Weights of a small transformer language model: tied embeddings.
Each number is 500 + 50 x the weight over its row's rms, rounded and kept within 0 to 999. Layers, rows and columns count from 0. Numbers have three digits each. The size before them is the row's rms in percent of the matrix's.

# layer 7 attention value, 896x896, rms 0.0692, rows 492-511, columns 768-831
107:445527448471427533505586460501487499468466515523487467613485576471461505454558500493508533413564536451567469516435462600564601525493541517499553574545541502529544505462499593560574490556555513
109:503552470433487585453516412442508462523500557512544506536487422579517408505549516596526507497426576541537574505473518470537454565463466521555537549473481473490537572504565504484611500449537444
110:487504570498575647522500507443502501460464550555534473546499519437584505493554516386495491535486393471586493524562534472533422535454535510516589537536495524486551377500458650481436552540495443
104:479565587531431538601492429491497457479568517422487496591570330492508481493451509464505569450497455474464508463521577608482375490550604529596520545495422512475621437476438579498424504470575467
107:479453545494460461476530396446439421535484441550462494432485352573487567508464489444523480586490451429522435535496566386591536497514559493546463539422524506503499471505487488600509474558461529
108:419434495464541480487483475621522480525506585395462444526499455541528544442510544524384536517470503475449532493486483484509408522564528552533436561380539465446510494547481576500443544549553384
104:534515493591475537491488484403492526500525548524597502493434508507579506588553396471407402454518461524473502505394541555452532540583515488547498383512493520599462507527525506463532512603497413
106:542522504473498473478502527479488540569522499448539455514496474461504450482600641410476546473449532441408478503527479520445479531504492545499499483474527575584511568474467434511467475614465523
106:530510539510539466462500507549490549501571431554442438433446478572515505420529497515429514518476535543515458553545536493480416318448507557452465481428479523431450498563510390503466537544512472
104:543539496500427456487502488497483565487447421463543486395561535628474500498439379452605616455518621530492547491515588563496505483598455556507510446591531545484512462498449465602543585520428471
107:496500479443430506439536515502456500449463566574477461523551447539499534433578415429426537472522567432460503532524563525548545519423531506493510594494498448485496462522524529443499451481529539
107:467483542555517391491473420515546477490539536557485520440501361452490490495520559484522482579562424481564524574429489526512501562486505558421424482474401493547473578521500536510449459530451559
106:477463444471458429505563508501509552459514531473546482523534447474503476528531556472451550432472414411555554482556526501411464515504516557468474514569380516438574508500469488488445504452444544
105:461563547472589417476439559529491521473511488567497473433397449480476513444550457489474569487409529477485495441525576498463426506521509485497507544569467482417466564480569456571491550543591500
102:604494547494542523484565477528454453424500548527427522618453496507414601508606536439527494523493524492497481411447417420533569462477492484509543591566492510613407460538477538497512448543455510
109:482408515449572494469511444457514566468515472503508434508543549460588491527424508552487384549504471539565512526587433492503515525445508528501457458477572416561506483519518533465498538417499494
104:556466489491493504539454498543524492523500527525444535417482550557485508483382516421471507456532461511528458520496407488479515490474491599499471370596646498480443534512473505550488538493517435
107:535531534482522592503468538533424462504522603477452446519489568530520530549518595508514551486466473453523506490474428509430525463534458555482557497371377521437463542527579547558537486458479476
108:491550461513491521512476476540494492549480538506591516523501600484449591536483378535548598473459504502459567404617547413409507461542532545536521531479515592596441524489500437477564534478469506
110:505488604501533470532605461492525500544505493608395504520532415516532456481490567387555446610564513508523553539540483559591506581507577546550542456527513427493487503525463407533520485516544478
# layer 7 attention output (transposed), 896x896, rms 0.0629, rows 492-511, columns 768-831
103:431540511525420523428527458542509481524467590499385499551364481492521567475535469561472426518592553483491518402436492599533514444504492445511543565514528496488501481438452642456474557516503454
104:476454471506510617417569523438445536478512524506520455515522393605530403434463536509506506500519534465504398475452500446580434541536469551589491583487543429538400508535600471532522558480465513
109:517494541458497607459441547496495531545542524507470446583611554469484453503452502436468504497412484397642466532509460480567422501478510489513550579527471580459491463483411578492509474484433485
102:490440537522482521609595422471488426456471530499508529510590434460554569479429480468489501543515520513522552527583502405480406572582580579517429543455374644461518441419501447499517482538512461
104:495546548499542529506423476522475530475432451572409494502448347588467506503530463486495514476484579467590525524496504393534366460474481595558426492544566537665551486406504505494451472430488450
107:452440409450555516417497487551521541484487485489487505491409493452605504507444530448516507526524488501512435464488521420483444610528586546601495516470502527468441505506533487498538515484466363
102:399518521489454507475430503488516517484550485560549520620468475537483447586553450465484384461491497464433508556469515552463585519471567440554530432449580453589521485407472433455571583540481420
105:526538564508474505510436521514441465527513500428555465502528478447565403509557553421481571545447439432389523527537502552489427543469483600408509545462489493526530584535450500447516445446476572
106:532505480527515458467543533567545516503526437529515485467501580560473500477492483513445475531523514589536527494576490497498413440523518499484518529416484546567540484535526373501555540438503512
105:509556529551443451533512530448508582474528441460469493444492576549464509471599439486479521550500532464535497487511605434540465527583419562431533472503542462560496453405514480468593471536496504
105:527466516427458387457532451453473508468499598459467521529459579481593434528521519562482517456512517495468546456436560518525537478457448475557392546403500505558485530451506496479542483453460647
107:481493503566546477467522530529511539493543501525526618486509456476457483512452475525535483529507546486478476511478522473530509536465438547497377404483428509499549499466442470390431531511496467
105:453555503494537492550517565511481483449458511481515508468478444431505379492449563504466494478489506423542540484459529477432478517465475460467460494534466487465516423559503488467489519489547533
105:495567487377603494507410506470502455604434432500521492482481508492496520475549459507516592491495476401499573564507491507492453506401504503499483516515447431503455416500615517531548542499469523
104:549551529468470480490585472562407526416481508528437430474486564458463499468528492451541491532479584494417564495479498435521530495436468503460536510499525383578541444475538439471538455506421486
109:504492486487456511491537496438553491452530480550472425490508541549514520499537504523504500582392517472537492511532390421527492534485543521561469414498506549532479501558460490492532600538502563
103:418539554522432479576480537472473463538502457493472563496511576560495523469489511565478554435485520540525490484423423492426548493477443544475500408510493468462515536534505547495493479521467548
106:492484428540457528541487546439480451412483504430553503478544505514503479623575648533557553473557542478541533522527449548502584493512532520457588453421458565460448479534437535575486482474514459
104:461510486538573550493476531502466401583520554594559459495519600542506506505521440478469574474451459483532568464498479492478532506437530502583428544637650543593466398642568478434564532428510593
106:520436549434509504547583442461424541548486539512493471555546501474503454493515490450540457552596541446615508597521422622515546477457512556513476433537490424467499588516489466567484472511515492
# layer 7 attention query, 896x896, rms 0.0534, rows 512-598, columns 768-831
110:448427496436534496483494456523521553435561618538527605629447535450494440512508532444509505489645563465506483573568460445460466427518472488441553583434518502596550534486495490483471462591497528
108:495503511498452507447451488565426562460525608494495518464473460528442393496459446496455477471570414577484465572551499448560513387560575517503586534458432496504485540557475458464531444495594535
114:412588458489415571423497542501495515455511438490558477539529490521538502535574514453425450483475540445509472555481434527496480466492480438370476507474399528437452514564530544581497528449460508
111:463461518406448561378551499479483555469541530488470425581492445405493585447481465545478565507495443473498448544539553453489491572441535457550526591510524487468488551436386552530589526454540511
108:553497562555537568529529463586527404532565421521515433545503519510462461480392472446499519489545499441462529502513551481506588430574522498538481519557514527443452356471485503467503458482534480
111:551459488534443532517515488503573576432533463584478592574449448438420466522517450427531511461494489416416568513491519498492507386570436483483504440570456455486430510551493539495530556588466595
113:449509626569539511563516574483551444552582522508504526446475489503474501422522518567524516503440570462492513491512460522478499478504545548430472502499472515508523459403427569470469600440418446
110:509537407453475499628486548502451486474509497457532492506489470580541535431503493396492476439491461495519432544470533427579540503528557484495469501539465538464450522411539474486518546487477459
113:417485551493483515462423510422425441485504411543536509576514451491464540479499453459527488514532554419521483475547567458497430417478523418494431498414536436465478507444547435553530594503519521
110:424485568488467495457552565443408481547483542471535569487522546562498552453403452478551424537479500554495525579466550480495445580525498449513475561449517531496519521472439512481425506529480541
112:501477506479484528563508486535539475554489492525505483552464450580498514485574526496505573559413512523427603547505494564543546534440443466520461543473527440484501487499511446503473517375646469
112:488432540434507484541472524409500498486474481430428495428468442468506628607463466525505452501513575532508494475504470429519468595503574526509603527448508472484551428506504493412550481474611435
112:532491566518538534531503550523615575566446558467444403512524534480444485443538503528518437542545438437576473492511451419388604534452580441469477540547451480490651581433466434453519578458472461
112:443517522429430506507441578424512472405451453547510482543544503494525498502607360508441522468443459544403418518458590511524535494489519471479525404499424454526522499539498496438464553506487556
106:463536589478590471536530538450460519455527531495522422577445618539570546631538535458499454523484509488468514654564472484493551500463592570618469472432548510446512577603438467550424481417453474
111:534439492445553474438414447480517492545475464452468497443513450518404543478500480452414428603424506517482558535527470551569531502545470557549534562517482537484465477499494437483438381512483481
111:518545522480506532565557433545498475526542496441519479536538507541471474574445427569487525482587534445494434504513493508551558487584434449538494453482472515547543492543492582548443499534561447
109:598427585485471522582558526502539465461411424376477493444500471537437490531499500505551512582591436477535418546494624430482480489501440527493395476540442477492496568523503547489592536498514524
111:435512550445467510399495491527619482550545505490591583464598517429438519557538537476555501549508484493429535499473438538539538477592470464537536522466453549452551492466640537512514507413482453
114:509493594404447467493471491494520549490410501601527503543579480522437544583434490462488431434535385439413626571493468440573522464510473484561517475501422463470475381543531504521534510570437466
110:424465552531453514612456410487425427614448560528547462454448492526489514522546469525509496487485529522545537485430564515475527506459473483382501374516489517521541474406482447523516596451373493
115:518494499502532511538408382504559537520518542403483514473476550528522473527548517607484495465519502513532591512488503514453507559359465446563514534526480566435537517502425548509496435413470561
113:517474468522508504526459490537395497615516495422500443549483423524485459493477494514579565483483545488526497616428463527396491483516529572516453574449510428369480493463580521497513451559472515
115:464561488504540484469434396431438523527566450632525528545448504494579503618526490446537433576426405509519631455499495436449472541562389415486448404533507463565556524499549546482513485489480426
109:416572484520488477488541491524485544463486458473508537505478502498557432549635486487477459454518516372527495516541466532440546476517409419504501503494519416515461525522531544488494488467392420
111:480432597537533521496608527559491494565486638498513571574420468365526332484565448528445489494463469451491347444539486544401428458522452478508492415443498425530535506575495467506528485470494464
111:548468528501523615409508534459440484465525597478517462585451514464566484459463506507458486369464523535446575608458490480480525452530522512523477634383581556480474561389457486552497485468498545
114:512555585513470528536439484525521445554509518518523483525542447521553433544441518521456517518535445518505589523586595508494471536389414453423515386456482618443461507517471441598583498480451488
110:466571524515537422505523450544461438482541534507499513446523524537530510330358361391511524502475417560512533397536501535425497426450544534486435482504541468467506489618528536476530506537493538
112:563446511459533544519414335471514533480575471521589452513465427515486548514506548479550583567523483537566494508576551434509474520521548484495524479557490527474466530518532515557478554449504521
110:421524538460485447537461537540533597442436600537449473546487508565478427473488483443481497466460531502552546516545469583504482393570368396473580436545576502434466581488509464501527499541477589
110:520493521593521456449531441529474494482521607559464473532477465520489553422431472485389517499482500498700562474484503451646492459583499506431488579465492427504473523507511478490469546464591481
111:548525488545478483494464589438545605511497510410636462473437472507489499481463435491414613464523491511465602502595497460631529616457490532554403536613413475541493522528408499399568440521515448
106:504534450557544477570465567462447549561487546497530496463495552488400448570443440543497452517526464565484390489532532448487525526529470513536502491534530518586504547476511471477498533416507606
110:588510517497506438423528522567478488541543477541486432553534506445480472463571539539384509510472541527478482571460438458560490460554512535410519511527493491457500460506538475500556455505494508
106:453491434581504523502542475506619563455479507513478503559500573492549526578571540484479458489536468441427571504439463460481567591469514598486410501533477482462451472495471547589518521649521423
113:578503435569575529516547545665516455430464532478679510461499475483523524542475473485578440533511491486490459512487466434515564502492488490476614528529475453424469513409538529541478587464520496
112:470513415494457459520389480441504472522478449488488480515476367516470476549476447610408458547506544505623421518550523535526574490398571519520477507423457446474473501513448454555515509456566446
108:452439479533501447508515537454424576395451555617579475551497545610505507516497471529495512463436527596533530535500431526554549400475513454575443404514433485507416401470508451509469529471501509
110:490493605474501488543549505592459406523555562411533487393518516506498512520542560475495549405579588528559503475519519511550533576560413436438543542587410479537518466553499580538445528518563513
112:477491589542498558491510499429482466548548488493532507509471432499495448437516454405477448434471450506369432468526512416560469501548439547535497605493457580482530472460471399436505442550499538
111:576526387461461562602466446530406512503484507607456443506531551553458436451556509457514439491476621473452530451499530564517563536541553531468565484516602487472506543464554483555479511474495487
109:578444550569503486567472512457475507563424522501421522527473527480525508501482520627538525524401441488357410505500451560637541438469532529466561563472539419514457463498500470470534556528506514
114:535500540472555590529532575459532488497489536488524465525497527520508442533448466450389477488572509506479509606458413477493444535460442492517475427482531446435522590453561512561494433502480610
113:503527503515528529421537546597473569448499408521505489452535478470525443530506569550541442353468432430504516615435463488469467494440478588459525539607458409465529562491497516489551417510460500
111:475449493514458502487486652375524517449418489480564430474537484468420431517537501472542480463481517464509484429580497462459490543587491474455565479554563465435507515534510538454514526500528546
106:467597562517421431467513468553460489410459574467495473495487537476454461514542459422513461466505502454556487431430476574510556554484473482424527542552542463519487489521488537550507532509569437
112:536542499424503515490537441529435566473539454482509449543508527475462524482446463548515412549577495418552498561547483553496498547471540476504495474470473504482541566480551497457457544518580392
112:423504517533499521419578524464459531398484491533590482503472503531460505480495464411433416537436416494454438445511516442494523420440547454448434449508545556606449520570475538441531565472566514
112:513514542607611572508505411541514484527532561439458500566445494524625507545504472547447461445421528516547518514398355472476599410546440499461488478538463489509509573489531443520454546571549464
109:565409534531443419493391472518485499483479571534466457491519386544476430528468550460495533519502491446515493546569505515426539537443484519503492532535458519509474506458454449480496437495540496
108:493600468484500468566478500609526467541461554516480528475546512548520438498483558506447438537553602460455547560622636513497504599480483428523451491667399600479518466494492437526503463451501493
106:491573515505507442488428471453507515539503529546501459455545464471503495502521559553570450443514556552475531579470505426604494525463495550461468460446548510488525489472454509555503489462444478
109:421556454584480458522575460514536615458451435604502508452572529540453562501554512546472443438511433455531556456476527549359528467458462486544486482494540553509496541479548514504496447596467532
109:527488480513591432483488545518411465470545515406509450528519472534555533530447522482582473547519511430492441473495497432466561494625514433520537443501449516485514605545398543508477488473460536
106:483452459513424491534483468562552494465511473545536541476509434464539422496485450578413586543582409525438488540496558491502441469521459483633556457436505540482571480389465487575508483546468540
111:432547462452464492528455520518409464487541526536466511462565482483564563485556490581541440373553469489521558515525427528516509479531514494534478403535519469460517522506581477559450514522549472
110:449498537529467441573545402570525592581408543501510507630489495492519629454445502554438472549486385590506508427525439471486495536566501512482526587459449473537453526508537549413559500596519434
110:506444637446533500430552515478526496546494466519543475495409542387464562606516472534402489565464522455473477492451453464557471440529437543588525539471487486544505525492486512496591523483475541
106:445567526533490562527572518403474495535490403466551561454523567497472518520473562430437485446570555526465506528500483550588559481399501506607501491541459512519471462451560556532573494507571589
112:583565448467487537444522441557492555511459405516541527405463552493483398534490474530508488460514478480477457427508530504477539488532587561502545477424421542514593459546433511479587520511472487
110:494515526490573462508430592473425499443528483397424566484508515472597434520503448509492445506564557529425589544489495471486520477529506554500359495470434503502491479398441497530525600453493434
113:490512476567593467487470563455446485504504526461495506507452368530443572528543493528528511535480557508489453558441474481507389556509551524414505572509367525335523494464485528501543444400523502
106:499417455495493522563480563575502590426476471493529511418451461490545508535500593442584559467505469493483504604530610532510440458608485492544486601563575440450474432516544483574480438503454464
114:486535527535502508388476557598528534548530493505540535521417492486443475543591409502569508476576493485494488426505574483592452458428536588470547540525520527493471497490423502529545491568452580
111:466515411586544418554433650497588486515490438448464572523514462469497506502462471460447477470401461532448492504521482433508499473496512509529455459553502456535543453505435521445567540508508496
113:432527491514541492418515491452342412450488488534507569464497500460597505399474484519570566571555528486503444519527466535435452441483502547498564541517519552479554488490438563513445498542553482
108:481511496533474511495526545531598585449461558418502545393392491497521528553512484492521497498478467475488504390443511523536559604552536503544551537511518497519490498432491563512539547497543500
111:428493496465471528444485563458447492564529492515532424551637516468414439449370544512468533517572520475555544592538612529468580495450503474426612507535509373541539498525604465465500447555498563
110:591493461512460466501478480518597493488570498419511422474546336612490562505463545486493467456395523475507512514474507481548536535433391388452530458462444495505542564550544519489504462509577468
108:548472457436452448476553522471559436512459510486533533534397550476603445513483494504490466450537442562496476488526450478530491586449467583501571489528428475571581488487452488477416480453470497
112:498525525565452547482527462535517610522499628452524490486403540466507477538601468516580514469443484484503490535612479613408516451590522541564361485493546468503510525492534465487450488503444505
108:484453485508575495462531488581506496484497463511498553483434561529452476501471429458537472526536451520527499556467566621448488545484488467412498533532593512490469545431521527496437392467510476
103:509478548475500589499492555428462585413571511532491520554555457475542575470466501524559504433467561539448452518521455466579504517542493437504480522536450525461508487481484501497553543530496580
109:491569461518568507419503570475455587494472509544508494456600485526539465499587450399457491560415408571411438535474588487522521575504446480462442569551497521526535615448562563511478439567519558
110:465496521570501522513557450546511550545475552549439389405561542495443489453461488490469592469486488427546527522674535500549458437493496524421500606550546572443494495523429375434487492451572549
110:553438523409447532416515509444518470467518499483559378463564535559548493461615531487492536466616500471490571482403600539406442503416443473508565568431401473538567516597527485540451500533506360
113:478406522555539470364566452467465541562501487508473460469522451532599560581513485438583482580499523509437456553467443552594500535534504414542474476464515496498451473451585589573479547514481483
111:554380385446500499469456428433500365506562453561374432493573567447509487505475467511509504486467422435425468497610426512404509492494497511565505553504505527449477562593471514507489445538476511
112:524484456553462570475514514509563543566485451452493508519599411528495508436411472507416620455523619497616434449441554571574614530512481535577490510522491476543412471534493470568583540555431574
110:472371443548479531496524582517567492464525558554514498444372508511540512454412533525498586483436388548452496466547487517507571375551448603524539533476530513409530566504506472550559500414519441
110:557514522452614522527509557590503514478482497471485416496539581508519445437529522485488456501414472541498506467465520513634478548528458542485444455526485547489532604518471430464537487451491557
113:411503554443536532509564517544485453486534476502502569567488564541531489542429474537379579452484481341513424510548462423550533417421504505484460455429478524475523490472449446550500545639545520
113:446513481470459436452500384510470487565475529499484443544551504548485525472527528435553446529520550501434575490479485408594491529405507447474480496455463499570605528583441549535563489674460549
115:559552501545521486553491527497585582465482367506481459467500490521528500522408555450516457424466488484534467493540535426487465425535414503525562525469520481425523558624576528537479458496548541
107:454396471548447501414424381515448479454571540490455476445445547464447515567537479439421490457369467519497442509534538491595526465566522473536473552482397520600534464537498518546547406615462475
109:419484538464574484428507556477550597513552468528490518448411518483525526490451594484493506532470539542508526423559518532479443394458481499592500563416451493443475458509415507506523570485471507
# layer 7 attention key, 896x896, rms 0.0526, rows 512-598, columns 768-831
120:500473462503544453576498516484606544555540405509505396502470465467500452548537485543539528468520475410529507493480536392510527515475491574497553473468503510529519570517564547504469560478503508
120:515550506499428544392509494474466495343391478502430520494513507538541438524478344530500516607493396535472475613525495518497526573432549562486556600493443471446524457518539534558477482455630537
124:483456536552473488517450442509493444453547547511473498489528421501507576455536502524444488512473525428449507540613466461614551513498484586495417509540507517516454484613533424471410606530531411
122:475507479518506501543552479462492541564489375508514432454511538385541558469493484382525532581497545570437513506466485404560493522577490524496549606543490524465460533504499519485474489410491466
118:541415528451501565532484534507470460480588494496495494468526469612435504495471599534554505560410428537553616555583613439546551469428622568490485574499466517502519567354608580532551554527495553
120:536577572531428556439564531507483490475573478514496463552472462488505453391567536523564529517483480474524661481567620532607492445622450502444551501547421506464455488516484452565491452441471574
124:482495495528492443520505409431422517444557492530546484467567474477541485495485565519559551467509468493416416507526570487495433456528591564498542495580502475570493453467569593525455518540550493
121:533540520457474483433569605497427524455488533511468539466434486449598448527561491436550506543430450508508503589553538557528492510425428568462471511471500490538506492464548506442563494450472537
124:502520499448580442571502538531469518365494436530483522467530540576502508519407452464586539472498453576562521456489586532640532460568548522532469471522496472518544512479517482594512503486453486
122:457492527496516448484550538461593528440484607518586421451419557512434411525503664537499562512574505483466463546474496464465498426464532479435497455525529521524516409469508544590518483609602514
124:434497436491502449459549527445532554506408491521499443479473456494464449483466590462535493423567603488483512394472506365492490489563499558474455509482523467466535511526477444483451487592486461
124:597583575515555530534399462501511528485489478501504462452535448498436451542505466530477470612491489457501406566528488534545460457478489411523536465475520511502518485517506550520524483622569530
120:465511391422605462600611534428566516399540573513523529410465527480522496428445555514498489509510520510593486482488314505436517489516482502411671557483494490498541493481567529430493493505434442
126:473627564468510489455503538402468471493492506500507562455565508494537478458508525467538466436477467500502566521497585488508464575474444519403540489422452553569495430470476530513463505413482515
116:435436430496507494586404544408524462492477455512448464544551477472430484518565490452530533560441525492529469483499496511550569538450437569551541528497461507585515528526479606464552505416535523
120:467543483510474593446593523517462532597477471496506448530500478469498438527462479440538545495453511448524508501543538530464569555560459404474441475520506526485603460394494482411591440476432468
121:508403472544501467502492507491513457466574557428408505524470485483481537539396428461472481511520492538516566531476548565435469552591511516489572461531553428558605465442556400570516459549503468
122:494590503514459489471495507493549556508494510462499565573498592434439502521546459531512594537534495593561468555521540525454495409551536515482532518516520504468446526589527424514549580419491458
124:617556479408497548491554535564514542478516471426418600493516502426413528548543490549497437425504521439410481506485512548593491418437515469511516345478490409439522446499554448558512472403535520
124:498383545473429394544489448426468449511386533606488532440431494491464444401394539530594463541464501486510493530525564487594527565553477547583475418503510546553478505507425529523552457489568528
120:569477538595474511486445554519418527541433554533428477461561495481551398456429531456565570460559543469547533492544495524444474393418515422541611475497447489484492414467531486471424539520408436
126:456539506502599535360480535453530428528479516482523545545452497445457517464580502447485492395565469507468434537463602522503502562453475500561510559496392479484474586506532487476547640502504412
122:639479510563473515517533574495544490475417543494586431417489514503455424467533505451546445495526492548483537517555623473429525630466467557488603526451495471463572483462585572512397445515508535
124:432499535509541492491484480593511496595503469473479518511467508431520533416404463456497487466500498593510512450540457474507435479524467545582466469561609563597473553430487452588371525498503553
118:498537501556506495569466518530524474495498545478499465547541490629492536447531554505524608462448360488496522491420550490479412511491585476486456418523333491533512576457537509515483519451436527
123:449621389522496494509518477484519466541505570501513516586562592511409476542570461510549452532512469537538553604538412468561508454512478508594446397518469516547480473568586484499486514440360463
122:543445431438558485470554485509423535368492508427516512493410517488457477450443493520505518478497540574521504535447503533575495459506479546518569429523509480447479540421460556509500566503530372
125:416528588475569457436537430455517406518473435478485544436522505491502595512559483493532445530499464467486437527504483532550430486535516515514550539491424571517574497437500554605574539504491480
121:568534584561454475485417487501619439446603632495498455473539544568494472552523514493517404492527390516448533505456487404534525522359501495428439504527617510483478415657500484422533562460448599
119:560455498564483560426526625514420470545443498429450533618517469510480540454475570452537519467472527536535564456576532502469449516476424492530494495492458448448460530450428517550428461440526406
120:509613532473425477492528519515502484461487475576599458430610486539428499524511525486500432473497549466566520539471477562569443507516516528546533535452521502554510531443530492463510540452498539
120:483502511473535541487494474451486495596508485507470450525570470531497565481465493551470511484419468542475467487489537511455435481541558534487459528522543461499484531506537435613465579435524504
125:492467489550457484471516407419571518452514549457523433488501595492502459488528584520387531499573482517418562488509450423517480428556442469497488506552471514562516565596554494459602516509489446
115:528393526570423550481527567470445535571464540521509456514492476535542517507546507481468435448612415555487407498505509496409497522435371540500494490529510645529536419497465505424489514524461570
120:571542590520562573443572551526496412476485499562459433425516576471384458484521534557515475598461504465534422473474474487511542513494532499423495503528538405510504497490439543400551533494578459
112:471536498389505584476528456545560528516528412528570497385539602492486624442541564448519471504545624494526543479481506536534538474536364482425586517491448499508470447477477464551498483594545508
121:434470573450537499489530418497641461406433471491435435614579450444482446448495471473392488505472494452541540403505499537485534467413589593444540407441607479570542527438505609549561480572579468
123:476511535500519495561365471494397494466535428493527451506499434544497476539482525470445503534442529505483499614477519442595449562482495518450413483517376468428527504481457508529594385451518435
117:445495440499513512508453535528473534411469536474623414440466507567554427438440440568478545597623482484481568432580468462467486480489455483475460499453561645522476496523570411465424418535540495
120:525510476499541566534465525508491454596550545487445504600507437509616535544558484422461466456510612555517459469527518508510467482519473470614467397480409547434499478414466505427517493437506445
120:457445472558581531459502518507512491405509485492535502543464506576490488462445583427503445488471384607448467579544559528567540537392601542454467528501564471535507511475494521475451445500467423
122:531387395517516471530490448508447510435481510581487598465425535552543460468534465426463466479510547474364512479461453649501498492609501507488458538523533443403513405478497477474580484491499475
122:547485518466475551504523493579402464522425505519598477454502522519470543421481495479442493517458476493445484455505450493408585516598528493507508550493559472451542472458456506483533442522565488
124:440461503480528499605526586498491524535488488518591555514489573494560474461582441579500510428495579541499416515515437482546556474486428456480521537413547518524524469463495497593511566497431531
122:493511508524509590425479437505505575524492443567466484477557500464471517575519496426521522507476430385459590476579511395496533494471476448581460473492542557477430497578522530479473558454492443
120:491628473459503514442474520542480596564486463479439526623633516513508527462535535576489577322585509507529450542538536477518555480495443513432571377506520440481493509378510615499541524517436391
119:545500481449476574499436441503490518550414500501430473460451376581525543566517475344445460470484504521459495515497406518515492472464400449384547512486438454581434520517507546511450499542487437
120:565521517565569542406557565563514520533408476488432468468451563562500574432449541520518488468530559448520486566481508580556536530501513484506575384496540441428556435510404433491471553456537504
124:581537445517446529504507466467477537474560617522547462532471521483463527487488436460525382476453559537537444485456453510403585463517435441465540562592458567453458451542543513485554511491512482
124:432542547532546571493487524510470444573408608613517441507566548473494453415564479408584626461511392478562488527552459545457504557552491589498532498522482524421552577613447548477440468581563453
116:623438543537472470429529550508503448579504401572547468517428548522520525421476541532639465573605529508525466448595449428562498548494530541573510573473507543388527465531506505530448484483603455
118:479394458547479496552559529517465442453513574486574487506516522480507567570428456424453470561516503553526445505493486548498576547514521536531544561513458468666437467547581462442433545520508454
119:571502486495536407514456533530470463510337528499528504519523549458476412466473480449407487525462536462536541583554488548490464517518586484486495506528449454529474492529542472463539462576450489
121:481420494534528469530619454512473598495602462564524451547502516394500494556453453533522489509432495498470598490422542451449497517570528530588527465455592483524568514400538457496553452525445615
120:590483447480479445449482513582525429530478462440497506528560487548475525530335607483524528438557566580559529555483589479493543497501510452397452494534539447572484516596488484480444535493488472
119:544605486531373513532485573539544400431536416495542489397465582454502493481496549479454445567461515498461536480553510519518506550557493513547563480511414485422369568469575477503428511550592588
121:478490480475458479407524549569457463501472473518477413591463497453456513529483502532494539478447449514422441496532526503520544520551446529519463489471576492534453492475457547422459500548523531
121:425432631532461522485473459492442550510520549493618403529396556461579484502479585464509484556511505434484609503516517582504504543523563429472561547480482551546534583487543463468540590516495451
120:550468455439533506565494539553384517506498475500476498486545558492508515463497496557467494518564515518548482492615506427441527496496423548493505522474492486552369590559537503492434490452467524
121:497472531503428534559466502554558581529485463518500518539490492442512487536515525556483435527476503464441448501542550467477490423437474438495439580466568516445545479374553437537602540440447584
121:486566494505439551457497509517477552404513566485430516535592552543544503589444416477572471574571396518508514507485528481534556395446541429535521448476466494457440460473545450528590574497565510
119:467535514471456507476484438589382516478550439497551482455487451419476468482539530577677505543615479547552460554566520498434540567511471579474485516446540491508539546458505530448525446500605528
124:477479533436556553500479434351441454415560474524528497535436520534450546644491501502437545501449496374517537592498454474528463485462528512400380451494661536400496442584564539425372467531583496
115:531572478488465549462489488564448528447466485489499471516465459515418538566458513543449409498438463513622427464483420412546560434457392512437477494537556525481522575527467605487578542550479571
127:547564462503536472596451456536539586501516513583378516522370437532525546553477413464474494579376516488455602476497550490495500531477474552481495534503621501448497464477550497489518486427515461
119:561515578546579540596496535496467520442483514530554584492395540581552492488478478535473583468448449536436519533459496427513533525476495477462453433511459572494602497597439510535568505528490439
122:540377566509531498592496519525497391459507464471492452609480479466612512509430512508576468558491425455538444497450524539432520519523372477433502601564483514592529494513524509464488492564529468
118:512447448497493469498480409449529535471535505482604481539575578489435589577478487449414578480595534417477442451565464494537480536368424469378512586453413398547555519461538553543449464554477533
122:495510527470542450403498525559563559515469543488505543561504479585458525465497554538537435517534499475482371586487614527422538518467444487439499587553572519530563543493527479566495527556523565
120:550458416528485555572522514433544436416447403433524524487469559599534432494551523516434497489510495581529586534448514486497523584378597472570541475478453566446530520498496426424493556602528482
120:484533531408442473513522574409519406550406416439429383478535500511567567530432603543470472490575530529494530533460537499495519542547496517491578435529430494564485466496497481473486531404550522
120:602535304435415472559603454581423536520576462512530487501527443445565544496529584540412548514571487557608564437546486533510580453444534515533547475498473540484552506541468612548448490559555446
116:526533494530532540484500579497470528570506534496450502424520428386452576463464537536570488404568493457492522466501575510490443597385410446532465425554593486468502579446623480524439464477479623
113:455472502493436535526541465454456512496542506507467512488460468512449538524453513593442515426555520473501480490477314489481440498580435529508563575506556623437460437570554468438528518542463446
120:485597564526474552483552562471494425491453504532604531537457565521460488467496494457495505442504569565540366512548437540472552495540511498388474463535525467523467478544497389431543487539568589
119:486496572568568539492514462509439446530495488406537447502486545499576461559546524528515502554508548534569407491543518407540524513476535426462512497465402417617470625460438542429517494509455590
123:530415458422509434479448520447477432505489437527492474504391448510485481513572461534591450502546527469464546482516563521493575486510481478478566574544509525416442536603463488545434451541526497
124:503436494522560425539483540540522412527530435482573579422462463585445473493530534575456519553537443472523492475382509637451533458589432536519460411484486563554466494522502456485423515490495410
118:550468497566491517514632498487447440534487529480494537487465521480562494515485559583510531491461449534444567500445520476611571444511426453560502541518437430426536546482500529479482513461549514
122:566503645506539503552537564414539523486488512441553462502517395583440476570469554489420492498601537524527466573459509575377565533446503543412523579567481585444528493534553471482484539563559561
122:640572467425372565620490508510480578429556537459376495447453464518516591438450470460505508439412480518553504547542479519486554504606485552497418488480573486488508465461608515438495567451494457
120:480482570491554531544493533560488598540493409498502583469521508483494496485564425414509467445443564491535520468521430559446512490574558437589527494520459472564541434618498516439503432469486531
125:559627467525548455649457436561510547469501447553616581444522562502449504521449472484586543471529507460361619528532568600472459504515513477511428566472540468542463470500457476537493550458444485
121:448484518446515508535519511496474535605474586470559401539527513526433540462434473516526443480407572502500614519481464470432552489521563469493607543502478559448502528459466538496473547557466587
124:419573510513492532513476544595443605477456472481517449540417558481471603487492474471487473505489491512452535558605581541467499502576511455516427561428524522507478581620537533463573506395537524
118:504579502518472461536432486561565461453530476489450542532500654463412464489432508436569430465556441466436521514545526497512579547465514529464479473505588573459489543530596406488432537500517466
122:500540474505543511588548518520469494540430428404490575490523582510592493483513522541392507489518519435505502564503584490472463454603465610495529512495475472475455577476428470471454484699512510